Weights of a small transformer language model.
Size: 16 layers, width 128, 2 heads of 64, MLP 512 tanh GELU, vocabulary 857, 3.26M parameters.
Architecture: RMSNorm before each block, rotary positions, no biases in attention or MLP, tied embeddings.
Each number is 500 + 25 x the weight over its row's rms, rounded and kept within 0 to 999. Layers, rows and columns count from 0. Numbers have three digits each. The size before them is the row's rms in percent of the matrix's.

# layer 8 MLP down, 128x512, rms 0.059, rows 43-127, columns 448-511
098:494502466508516515491509515476520514489499520472462528523524516457489503522470486507501477500492491514486501531490481458514456537467523506514495503507551481522500510447528476468459502476524533
104:480513492483468523490466526516521491492498565505477488444493539492529468516501482457500491494500488488502463484511476495495524463492529569510516470497457533536506525478495489474456528525493500
102:493550520483525508514492469498556516466509464506478530481524476533445531538462522557521464506532507499483484539506478488499528498457495507472502497483477442488477477516485532507532501502506517
099:524497484477507463477530512517435503501488501478489519526489493482464549492556472472504493528538528468457512502533462480538474492477490515454529436528519498489452495502474552485520511510499465
097:508473500493524524549501483479554497505481515514509533515434508519474483495476458514466493463503516473511509509514480547468491517479512513534497549454472457457524488515468550484485507494471488
101:479456484530469503477471549545545485551492478522473488465528476497511496494524516542449465514503488496502487542532495495530499491509458503462490497532473489486468484530481482512491537498582505
102:477536483534493512519521517466513501518511503531486480514504497490461515513479494538537511442529501531499528526500478457504485560544493469463506501504540473530447502526498522495458528439512469
101:534515490537518514500509477505478509515447471522448460489491521549463511498509481489516439509467519500488469508524501527511472502501494491476544527501503500473523534532531540474514518463513504
100:497537499546484557495518539514521538463503507533482507486489492482486521509499474472515488528517505459537521543495533477489550552499472472497492498466531464527474473491476499496502488481506536
100:502467556502534510515496512463506509486491523530469470522490494507497499447489545539506491506475492489489505463499497510491456491506505465538472490462510513497499515496494504496512520527495510
103:491484444451501476519538494504489468541462489529496491510500490495476497493473459531506475504511468512508524473494462514488485505509466516455538458494480474485494522517495482485476494526484479
102:501502500472514486535489448503499510472509543495496519486502492469487476519461557472485505556531479473473509521507463507468523526543513545493536463467493527510458513498542540515537475538514499
097:549468490498528476502523533483534469489509477491495531483521509492495433548489491477498495474501485471508502462485515524489481546494532510492500496518471489484474537505529487448512495449508520
108:494514506493501517499488521535532488491516491516489501519483514523535503506474511557544498517494487501542486473492478442530510458492477458501487546523467510498477445486486513489512520484496519
100:526498509543479526457492471509519548481466523499452517434500479545497482479513483518491492508498496505529496522469530505525486488474460429467507478482507514484494478499514500477502477511497522
099:443510506494504515495501505481504496432492496468551479483493525496505492473497522497524459512542526519493468461507466508506495493476457510481529484467499513482460490481485495497498481508457546
097:472492514505512504487493507442509463518492445491528469498541459520488472509541469506527496455531514481557498437474479536507472500510480512477501454471443492553487558487517506520529538492434536
101:513490528447498467525509553497484479523544489504501507475498505524537538454488487494509470474501481450490476546508500486545509547507515504528502493476479500486487497528505497518503511502512504
101:496489530539491533496512514532498539525484516490509465497494536486497520480495457539524526499526526536499547486521501485508469517493521488469545490439552494540495486534535519492480487511492484
096:504487479527485498539498502480530501505465548438533519484520487522494529478539504442552463492503503470499482485490479519505508546491504513458450447504527519498486476482485514524523479492476519
106:527536494507471503512502474506483517483502507505525484475496520533519428482495514507519513468504518511444525563502489550513497505514467518502530463518511459475490483513466499518510509470511473
096:483507500538512516503433540498534516530502533474470530547537479483482480530472483530501447459516527513474543468502498508502514480523529521514506526535514542503508541517509496507497506482474486
094:492492531499480491515548524486470481517481531496488498468494469529480506481525520535499495499500521534508485554493548530489531480443492495524485467470515496494486517523471489496483530527492461
101:488475513486476523490454499508551546507502513517511522512490544471504527483495493499486496535513458516526510521528506491459464455499507458471457476537493487489499493490483489487558508480530536
102:494505494499454498493493466519472522522498525546482525489534477518519531473500536510518516431465471521472505426501491535487516528508485475497494521511520534454500513531523501463475527495507506
100:521475493540506479518506502474494474475544466550527510508492484499508487500512474502511559499504481479548545451503512559504484476501482532477461474532454481510510505515472506502449521524483546
104:524538483434474505508463519493510507541474547534487514511527462492553477477485474520477551482501509511504515496483523495479486456555509499496453456507542508496518504460537518487499467497505496
096:490535492477466442469470504468506497521520506553512471512465533514466484492483502454500422508484494511484513493494496489486494468464487501473492512477495496490513523490455534459487497516499504
103:476497484498474476523474517502510472510531532538449496470521524536496525490469480483545504462513480500538471483473507446511471486489487518520477544487492529530536464464533502493508503497484506
096:537505513497471525521520479435493459513479510475505513524524477547515522505513430531478493512547464513516483497528466490506495486458456475489469509501485488518487477460484469511547526510493556
099:480491508507470521477461454519542490477534493495499500510512529504479456526496527491510483473532492483515487471553528494505492476473502524482474499484550522463531457497489505486459464517463488
098:468509462495510455511509522476487496453483497467473492509525516485464512534504459509551489489504475528518500566512478456474487462518455535492499544495475521533510538447475514482512516475504485
097:490479520514531509475494488469523526525528489545540514470510480438488539507499490458515542459509497482524531504528541484519504518468514465517498481516522495538493494525502475514491551479483485
106:523520520458509467449442524519483510494535528521503492491513495531488528502481537532512476520449489510502502459542536498493506528447483458452496507475546498521487517486509531502499506521469519
101:474536468467528464492515545529503481528481545465488473476478529501484521512501528517492480504510540485544490551506511514490467467489508540476525533500537453527511513531481486473505485507509487
101:510473494470475501507493499489494521508515491516498506478504482469496538547457473552482456482483520522498501454504462457471521563451507495534530502530503556532530492546497497507486472504506473
103:521455534497499522489487490524513525476482506500503478508505527504510504488466441477483507514478517507506468511490493479488556461489527484513509543531480502503525466518426485498508535488532506
101:507483506516531501487497521509497522517515476471457540507521483509503463499507466468493509520471536444530502545471527516467469527536502462467457465516470481469522503497473509498488519489497497
099:488482505505498486494500490504536547474518457502500534507473552487498540473472465517511494521504471509496499533463500505509471429519499463549466542503451500505479573459509477497515509523461468
096:478532453459489530471452504501496451498518527473471490469480545502476502508463507472484505500497510469537500484498494523485490484459502486510504492562507500532511481465510505472455528520494495
103:510498496523479487517488513514460501512481516495486471497528532466501482536485566497483529535523507499469459506449525536498443460457472493443463502503493517485516517494500509526504495500474483
096:498475501544522505504464549474500474535471511479506509516518524535475531478516498523534504471496506477484491470518527549498459520492507510467518521492465445482540551473465540459494498448459501
102:530480499464540531482522506482507489483509509538491493506528540540531474480498511504494484471492506525457451470499525484468468499531487477516446493474522520484506506477485508506464448490488482
106:492485451547515483492465495514470459505489482509494517499492479527491496510473530507554477443514489491445534459514516548466538526538502479492515520504491517512466478491505483517498552481487484
097:503485520552509465500501511504488528479501522507495504500492523529514519473488505473500496535483492503496513484490480486493519503537509533514516517491490489489503530498498506483433475503491477
100:507499498505465533503487469462493467508522529515480484493494493527515469485486525469518507500506478523492507500504530496529483503518501479514507515501459478523488543505521475516533548491521498
100:491493440470485506486470501515497478496478512528482534487486533510492547575513476459539485489486478518470492481516562487496496456517508498483496531448451476528489512489499487490483476483526540
101:524479472520485444506501513494506493491501458493559529501473481530502501459512494467491503524535486508492545541520486480463510533463530520487525521494526517471505449505475497468456495477490492
099:488457536507541515497511491529584475491501453522475527506491506523480515498460501529516499493504480485501503471499495501482532478476491456475498493495488526520493501529495500460476551494456488
099:516513519498473491531514456476538536521477468482464512435461484496488446516464510465488536498516547470467509519492496492516475514508520497517484457516514502459502488539479446520494462505471498
100:505470524473507490487497524540510461526505509464505525497519518467509502495509531466513484493536500482495466500511505518546473491464503473489496504474496489521456491532493527506485497484514479
099:518505547565526464469503515520475488506495483481543524504469479461524462482514537530483533467511486518472527444470472492491500487474501500504522477529504510504452498505506461509517468519538476
112:527516521497527520516543488484507550525494506534514491476478470513515484504493542505465490507470494529524470545493514515470486454478454486469497469511533462518475521537525475541520480472453502
101:493463493446502519528505512517480442503526460512501475509487502448502468510458501509474519481493513527515488572518513526514490488480491520483522518475481532477509527531497495505483495513491542
100:472513513501488464483489504451486524481553458554518494507489509529514503497468488488493513546463539497481510509486532543486499493428480446501512529475522491486490491526537468510490502490490505
104:524475505472461525504481515520502456547538501490485552459490513474491495513501497496506536533481466515455507486506516540478531538494501455516426501532486508503499464476501536472483515496478476
103:486551475572490479496500455489510497534506521512530562460473493531528498454487485473503459490513517459441497479519506528490500464511496458486526478477525488487483471514506508483495515505499458
100:496487492535548451517506520504454493474494494531502484497489523505521541490490500520502520509531531471479451472489486530530515465536525475481473457507510524473481521502457516513506478493473494
101:482486502532539506440524496474526541481530481470494508469488508497479471486499522516527536465508500488451485433476487540464506495501538510474489457503472484441507500525536513505524539480519469
102:492508471526511538491503478481441477479500496553465461499506516496523508511507487460515507534480497480535478491528533516502525542549481513506488459499487515511529461517534489496484526542511474
101:486530507524461511554487482462468463458498533523550511479512506491514460525509528491496488517503524496501511528478524521463480514475508507492515497493497475542486547540499508506514493499530506
099:478442526481515535540470492478471488515484482519473502549513549482486566483506455529426460511504518490504519492491507497513501490492495480549503505523504465492496469503516453508498516508513471
101:497514532529514492468534526488480468521507484527508506511492496472506430474512524506514483520481481505503493544514513503492470505541487531471465464493446526517480489474501552498537517481479498
101:534485492449491508455444505453490523492502526498506491482531458480478496515569529501510501519499499457553502503523505517464473549502513504444483521454485491510534465495498514488521501478532520
097:472456515476495501493493493490490519521523496515460471498479531486482499544488519462492515519466508530475480463515505515505479489493509519496497477516486498497521482488500530493503501494503521
100:485513532539471504472454507487512485456480487489466456533513467506504513554471497479496561485508509503511454546453479497477548485535482484474504478532531490502451520533546522475514499516495524
095:500473537519486473497526482454491520537498483529468529510483481492506503512510502537551468467544467480514498502469572558511511466475466508491506476513490479490469522445522482482494490511533469
099:469516519518550468458520519460497501527501517482499439475474506519537526498530480491525439508511547497499518466504552519472498486523516500529544433477471512519499508492508477491537479501501511
105:481475457473548527500491442519490528516464513497514497459506442561514485470504534490520468496481450529521474444538558470436503512490456515502554496493501504577499490491503487519487519480515524
102:496476523463530488504496473445508483520508489490486524463485491520506502532527487445498487491537523494525510457528501508503460530480496452509491477490501475486512446474532495536503484482442493
100:475513515502492456514491496494531517489496476522504528478492524509508482454525459492493503514509568513555546504506491526496495498507432508516520516506500514460531465521493437523514539479517513
099:477512487490495478550483506507447540496522489483488527497555506504523459506469472446514492524455496492508453523540525512514514503499487513472493530490493521511480470464486519526479512461496515
110:514517499555514505507543518507496530498501509509497507466458512484540540538505483504471489483483493506567497504482499479497465490469493518504500500506513500502515537518516526509444534520475489
100:483496489497483472553487502503512482499544482498520474471500504514556471507537497532509476548510540520502501514478481473500508505508513516506500510481500499553473457497485475518507475499509483
098:488502503489484497504522522534518434535496570521535497462543543464554480480513476511506494539529508537494466522526531511476490485538504496509508495435509500469509519490471472469515521471529492
100:481524450509474499501480540468494523484545464511518540491531520475507518515511517512504521497480486517449508493565505455531502461520512532484469480452497485489501511506491511463488481539443503
100:510513446468541509491499474473523485487466480501491488457521514506520516494478471446469498515519502502449492493468522498471482474425506480498519470523437484456509472497496527439486496491529494
096:529513544513497521519530505489470512531493508497496519537517480466521506519513478563502517505487463512528480521542446504490519466474522432468485496487568493497470514496507467492499466446486540
103:486493495482494469462498474457469505471535521486475490501490496446511516493515501518496495518543504547498521489461494456504487502489505533491507500468476547526470547513462479479528497449487487
104:474465513522498499498511507470488507478515528478473471501537469497500476514476525518523496478524476492507510564469497487486466487490525519468486498494521452445541484514501470502499484505496502
100:494476496533493482508507540498506516491462506513493526490502499479492530491481469552482503553490488515502531479492540514465500460480482499527505485513523480457550532551485505531495482502485476
101:461483485471518517468493477533459511445496508487512467546525513460491536525517491497485516533479458500490485475524514466492467504501506539511507495457520504550512477483519489531579473477516528
097:536473501561513500434507552490491521489535482480533490513481522480476507517523444522521513482497473533481508470490517520503481507526497492476497525500467518538433512447518506535490523488501517
098:470477449520520481511484488521514518502512530476568492447533486513518493477532524523546485559523523472496455434523494488474484478465478491464482481473486528490490498465468532495528497504513494
103:479522512500500493489477507505483498470486502486494457482510482525494509507525501464547459464519490516522461502484448490533504464513497536485504535525451499468513484504525520508494483495520458